Part of a small language model's weights: LayerNorm before each block, a variant of SOAP for these matrices.
Each number is 128 + 32 x the weight over its row's rms, rounded and kept within 0 to 255. Layers, rows and columns count from 0. Numbers have three digits each. The size before them is the row's rms in percent of the matrix's.

# down: layer 11 MLP down (transposed), 1024x256, rms 0.127, rows 530-576, columns 192-255
# up: layer 11 MLP up, 1024x256, rms 0.117, rows 531-576, columns 192-255
down530 100:096128142136160143070137134089117130111089103104165141120157064148077097209114115136170140111159138096162138105112130135086139088121118155101154116107149126143133136149153085118087161099115142
up531 103:163128162129108183107156188079109116127089155163126149081136153150166152075192135202136102090136177133152144075117100123113137173129102169074128150126117113109046144138144133148173125124153123
down531 108:133082146137100135113072159115137078126157106111114143102119116100099078166153087161122136133129111133140177149121130156153136167144123105082145123101196117118162132178149104144190155107100079
up532 091:129163085087144112093103202142091188085126086094119177183070082173133099176173123124141131124142112146097116103127125098063153169213101116147105136178140103144105168127106123166142118109098113
down532 090:089175163158150103116135113146102173157190140097157104119146119143095153122103179134108157104145154153085159106173089102091097085111150082142145199133132160069165112118136219100153074154136153
up533 101:139085144111151099196120111083129133135128144130181064091180095157116133143130113157121132093124096103112136170165134128149188130157093096125069119095099114121069166152211114067114123103168196
down533 098:116136141072124089144112067151209125106143159154129194102098108137127131113171196138172151058109147141090089120146156153144090146114143135098054134117163093158118095143149129129093182159139089
up534 103:138113114139089125116132151187062154147137118170185076091143163132160132167086110120135089103187139147199152138162159140117171162130104109119134098124167098140097140231179150172105125113161119
down534 096:108128124070108166175120164088153139090031123098121159073096173095150125131113115128136161186180118114127154129154169114157121117155150140094122143160156119151107088072111072115173115104108130
up535 094:129108118143172097119108138157104167100178162143150113098140109162121084179156118128139085150147112147164112034137131032076126148100092192142174112104168114126142138126124138127139138150108121
down535 085:072145080094076208125140124106177095179120083108182110146160214151128112091176196133110111133074131109131123186149176162135147072139131119196123105172105115139065143132131131118090067121166098
up536 104:198085111159182112114146139149054163159121136127133139125160134189132177182130122171106091186163133135117137160112091154134158153101109162114145112057133134159113124106137160125069128109178142
down536 103:081131129130100101111142175112152119154100181113119128116100106113129164104132140101086103140121126144128095126117116122086136077153239074083141084174112125107113154129172158087115089154124128
up537 107:097170113121167144135104108125065165176108151153145126148168152142102069086144136125127129145117173181081099089100149128030162109195074134106124122125155154167136185224140119105142089109119104
down537 108:162178198129111137103159130160151154182129103124105142171132143127137138095112150214137124113171111137142100164147136164123128111105116067116140148114105146072130172139127121077133159101121118
up538 107:158221107112204125104147105100147092146130072106123164128160106156139113095189087155199142154168104125156133186119124183109182102107125156116080101155134110189160167086180166099072143135110111
down538 109:110132099178140091152139086116151038150157146119148230166185086161117067136156117107147122174113051139192167193157141133145166097059141132124147116147120126127071146120146139038129104154130151
up539 104:148152095151150186142152219154133123153147144139166112152156174154122090141161091203131153124129088124109131099097175075118123159112152127167116158176093129102114108142105160125153137132185109
down539 103:095172117123082064112146131156121169153163162088070132142108165085137108078087099089128075073130165092109120105154123111108096106089160118210107143104122169147094086112076135127134167127125111
up540 100:121082158091158172097139138174129146110112134121122057166097072143131105165133130183185097200175129088106106165114145087124194186179137104143094128155182148106105106200144097172097145134106144
down540 094:078129164137146122142124102084174117165141158147131182139115161092157152132151136027082131103165132140119129078086134109137176166160127101174109143133182114112115115130167136098143100085152102
up541 099:139148150146140072163136121175124096136085111177097080139133087131158173150119109089092129130156109107165112130195151084141152090170124084137092104106128083152128112213046169168116163104087152
down541 097:042133126098165142215089144115155109163129182160072023136140088161151165085163121091143087169052144089135151129127155110073123090163109144151112139136180109120150128150108121126118108106130132
up542 093:126193162122153184128171130138200152099113095078098173114080146128095147155112202164130144099177146100148076155143081100186111128096122098110120105140205041173120100179089129186132144124145195
down542 096:133156152181138130148128081124149166149166115118163110136135142093144186169115110162174159113140135108060140130157155183150095193116123119139154122108139176099099096111136089210142068147154170
up543 090:128084113119110124068111086136127095142108150145177141134148172136116147120134095112090113087104172133145120046091136187073147189166133126146125125154136126202116140147128114062194047095136078
down543 082:110148161128155111112142139110144122127129142082136125142100123113117151139162136086136125106179121111102130101128140096077104149127167182158168165186140117085136194149096136104096135097148126
up544 095:040144214131186130120123130121134138100129128114132102156115056149084105156083127161140148089181102057111091185106105074119080149119111121155110125138145102146129120138091141133113072124117099
down544 097:116163107142111133159102142120131129189151084115079135123148079126057094082110220158123117129132167117122120165160146153095119106135093098104137110120124111159118174139143062053164141183158085
up545 102:142090160066107165147109120110094103081159128105174134132145138135064120118117172142123127184135129175136208155098188099099071164163097155100141140072099140107131116074137162131158157139129111
down545 096:077148119137107181155115103101153124112081168190099107174119166047141091183115125122162123103186123119129165097132147092137129089128120191128117064091110127142154106097147102148091135143148091
up546 100:109108126159160128085114158118138108147084136135129200115114116175127143141142109181107131081086174216102124178133116095088103166170112154134178135149099133133136197186143102145120150117153086
down546 109:136134127153183134057115123134098132108076141112121168132127183108157096177133113146123121078094129157145114122145161174113099104129146124149138109157141159132091116104050129123127141164119098
up547 082:143157160117111117089100093162180199138100034121138138110186172095147125084133188097121138128146175139148166193126131163108115142124129090106137099106075145118130188130176121106142158140117094
down547 080:105128130083156104116096098089122150123093182117093106181108136104124097120120073092146102085048082135146133094146138148138125119145130162140134080134146060116056077072103143149123116114128122
up548 091:142117106146165104119155111105130088120139120138130075099091165128099126077164159167150148191103074178148107072196158090142094140168086083116162118151121143147139072132127131059151119106107146
down548 094:124116117080118115098093096143127141119106221138057085133115164077171112167137189063156143113103113095184124138117068173173117182123148101085189140139118148190123108102141115122151154086078135
up549 107:129089133121096092142102111123131183140169120128139078143139129116091136090174146177115133137150086133095080068123107106145066104148137234158120179180138154170083127095136032182140152138107160
down549 083:122070159104132093146123109129127128137138187118111140137140120117141129154120129097151063119114113135169098188122134121114105101106137124184109119128156161150154095103081159137148108131199132
up550 106:121088086103094110192136179133132062095134162103117166134161081099094160133107139167188096143137123207151163131093156085111130123206131132062148134100085143128115100200138078136117145078104122
down550 098:097137175087150149172158169062164094132124135189131121136121141135119185131147129143159111103122097099072174061160109114150082160146111148143145137148088122146172161183154064181080149122151137
up551 101:140099082101175139151146117138116125139190134158135102134142114085142126162155116152151134136101065123169158120089196107151073174156106153064123139151099090138125135099135054125131070187121097
down551 100:152120050145145137187132120075119116145162149065156112079156134139099059187093101176138115172141218152155133155173157166166168150119134087128125112098127131086159154072124088180148122142093124
up552 093:187116161095081112108107180143123139120130135141119088126202080199131102120123163113131168135126104119136125169099117128175139101172058123103094114117107064141132190098131089194116153122137112
down552 093:133130119156131123156104144139137101117143108101128094138125144159136097137121129105135131140164155118131096125125041132127050115113101173133092150081106235135121091151094127147170168164151159
up553 090:096106046174209084138135158132084118101102094144134162098114104144153159163081121103091104108175109104133138156164152176108117163140140128141095098103172159179087115148139129145108091155159154
down553 096:222053087091107109132132144148189096161159128133200173169142158141090112140161070157107133078109108152086091151148125141203160108131148166191089169143162149108105153026160118068169129108138132
up554 102:166117144148118130112088138183125123118115089088053180124156174133183206141152144145104105058130112171098179133127086092171172098117139167133057128168063130127132182126146098122095168130148130
down554 108:142142165115126130165114131142124110110162135092101055133126142164168071130142109192108127154158121067106084130142093157117213095150075137103151173070092123166155198135127088151121120154117094
up555 098:127115153135094115116165069146126153094132086103119110103099085154098160152148116127133060102068115133079158165130114217182165148123159107129106146161148154231131138158102125190118160128106141
down555 100:153166058105124162164157190093103080134099177113119117113112101129052159170094097087075144175088170069194161114044127121101152154144152133093089106152096122149126081126163101139112153160109115
up556 100:156104149112102111149097175189177171147053149160121164100112138162153128074130116098123086103151061142135180163069137150123122142131143148150133174171086124152126169109137099125145121130189154
down556 107:167127094185116137103052147074118157096124127149066144097154149130084127116156136131133158130120153090169188169162118144118132133088108156156104110100098097137172152134143117112236147106114093
up557 096:133142154101148144124091135116119132109062043157133111106111155156163124152103173140191105201151151162137138108148131115067200124099115201128084047120177125173105164108153091118136133177127132
down557 096:185142153084090121075177138103188136126119054131168146129174129130086137128122128086097087116133107109130125149136157129187143149140112144105087135134154111091123129145100161134126068076112152
up558 102:153094153113117174146121114125180133128166113162153109119134154149128164101158189138126126124145150120062144143127102116147102093165151147072098079044094131100130156154109148159078154101166180
down558 100:125163116108082139174113150117150126144101120157064114120134161122131108132093124109146166162114111153117119190122123152159082149114110137092121106141110086141064114111103140173152104192129199
up559 110:106119127182106099119122135165094091125132147107129112130108102099124102097179135158120067188090174125090120112141125119117123217087085136183154154157099058145077121103124145150092165122100119
down559 114:114158045120134172123066139093129080165120171106119124144162198100161080130136096170157097114115110072171181121092185144165172160143092138110098111156162135159151078148119081145154120124118151
up560 100:146128152092065118125096115150109129183190140139156137146165075138130088090205103152104115106085104152129170149117183086055157154130072182160103128159099112124149089150126120087079127146132122
down560 106:094152130143113167083084135129083147163078174187075095113112132124083089171116101153114139145117169156114111188094153113126105124094146134116177157098116113069159146157121095176146174109181124
up561 101:155137122126087094105096138152066175124173087114078093116080116144100135172101173130083136076120049154099096182111152104103170168080190128196161081112163121155072158133059152116096110154144142
down561 105:190131101140145170118156153164113154120161076124162167125065050118154179089109092174109148117074151124155210070085138097096140161139095118123111120160138154101156121056080102159098148066144140
up562 098:188145105139138135072131117133115095078121124118109123123138084106134166173084163132144171131110118096113140131110138170142147128137130154100199175126163106119154112145181114143171098155146165
down562 099:150174160102148100133169135158191132139158161095100152087110082113115186150129155133134125127087154128165193124153075133145156163146103107161085170163156108046127074097138151076110134138127118
up563 094:150066101087104169123113151147112160141125091201107126083078092165210152124142149123143133077099127143091100144165109126097083144129074176148160084130115119113119172162108163120101124163126187
down563 094:158121100100058154106127116100157158086120162108164114137123163083045130150150150116160167102149066066110082130128157126126167105144110105168186204158089082150176162084100138105195088130119095
up564 103:125139132131168094095118166163079104170105077110061125164180151163144187098081068168143161117111139156092088095098090137060125143110162124155123185147136096105156102122153144131082116136113078
down564 094:165126129136162136150110114127119123106152130105097116160136158122171138126153137155127110174171124119129183145076118151135200186104166138136107150121120138122104139133159151128123095186101135
up565 093:104100191125143113080156178117101110164139177122136110161079133102103108148123143146106124190175144183069101040123118116105126104164133119175149103127130184111128101132122178174085118062123139
down565 096:130121142120136088129115167095135179146083141154150094106120145123150175114147072189112117116095096096106115125101146143124115176146125071139098169177090131120132154088105117116156162166116107
up566 095:116111103070086084165154093118138122092165146159099077103136175153158181133128111078119167147103140120095151100088083121160130144129067098170128110143117154134111095107227127138119167178094171
down566 092:136111146130107174141111164119141141112156141087131129111166145165105067171169121128131104143177051085119127130176120148100064103173147151106115172116173143115116101061077136110146146107107143
up567 103:105153178173143113146125171138135104132074136111157157143089125117127129149207087129100154112104147125119049151089162118130089082092168113119167086128128106161147162073097159152182121137179088
down567 101:056164169083113160164073182191100158143152128152135128096091128105160083125070124120128161113092064141155191155183114171087052123177133135135192107097114161114118087135164152139106096067175095
up568 071:099152160156105155129162064157153165044184137193107161148112188155140108135154134109168128136162138155122125172149172095167092055123143175148115079111125139083143136114164130103130135110151057
down568 086:152055115132111152119123143075089152179087053106133099126108114143077159151135171160110149167121122091104103071106110132169134165101143141082097162155128130141077136176121130159147114155134129
up569 101:126133180167117156054088099060099096114179117144186123127159149085112150151099201143121107155143080135137102127099165163199098113127131149081084108073149110158127133080104129143110117134101060
down569 103:144189128183126130065120124092170166101163095100074100099181074115090120034133105064134112132159133046144097120117155124064088111141097142071145149126061071171114085072143121128101158171111144
up570 098:112096137087160144090145153117112132080108075111128149134189119162167155124112117146102093099151099179133098102141169101185112097108118133149088099108094134116118123136125123124136207150199054
down570 097:134108138105152121172117181134149079103127147124151110141101142095108148101119131046219124077175102128129148117122137103150205148088176123091129110124181136067152156019156122100185124061156089
up571 114:145148123153151096129113070141164087089127139147196095116168132133128085120104111077106155103138073184103132093122177169168153129179184068173186128100140177195161146084163045114128116153130165
down571 120:158132108128196158155098203113118167095157149098132044116128142031123125167120122123115148144110130127093132220114086135112072143109119162134125144066118168125148126123120159168156102079138128
up572 096:137114175108184193131139144115134145195152093051080104093082121102093105095135135122158137110162161086146116143166149161137185162107139181086078097153159122196092124124109153089140169077167130
down572 094:087120160128171110124107128140117114172138120125085064163165116103179130112199139129111162133140088075125136154089168126105118139184085090170152140085101109065141182140139051195164130173128142
up573 096:138042148156154163116201136126132132142129109075111126101149092163123142080169139200177141122109134121104144099141075121152123141112135053095124095157140119121144200118122169138173063175165074
down573 087:106192171175126101147187135161134148097075151087137095112146136119111164101137048170093114110146095129122088122062056149130114110138072174092133131145129209073111130115141091135151151111101201
up574 103:158108091168123150136108084178087129081138109173153065091118192110087176143113157149120085132112132136157101154082143138156130154123133138183116125186098132132116091142104123155128125172105165
down574 100:210160123139100140127108115094101139107147135097083137080084108090091130110130125131063173153145176102061145117128112130203062129165169080148141074091089094134124146107138174119115151101117133
up575 103:140153065093151151132126090164118081204153139154069078160153170120113128154146119152149120098122100160114141093101105207134122135107185157121113144109135177109111178116154115121121107108185132
down575 103:173111175124094129102118116132196082139119141141128140172127152072146174124159153073104110139152145109148147156130139133153143088178097223123120101115138170147081131104092112172123184108102175
up576 105:088159143122121195146145185109085119139140178126108155082146140097142099102146113118120159071069125136054172065097122133084145117159082162120084136133137153120083134140065146129144148141125145
down576 102:112100176146129102082160118048089135095091186116138125150077135127091152177113124116068143120157097111131119157117086166146163202033131091164130159106167171095130133119159075123124125177154142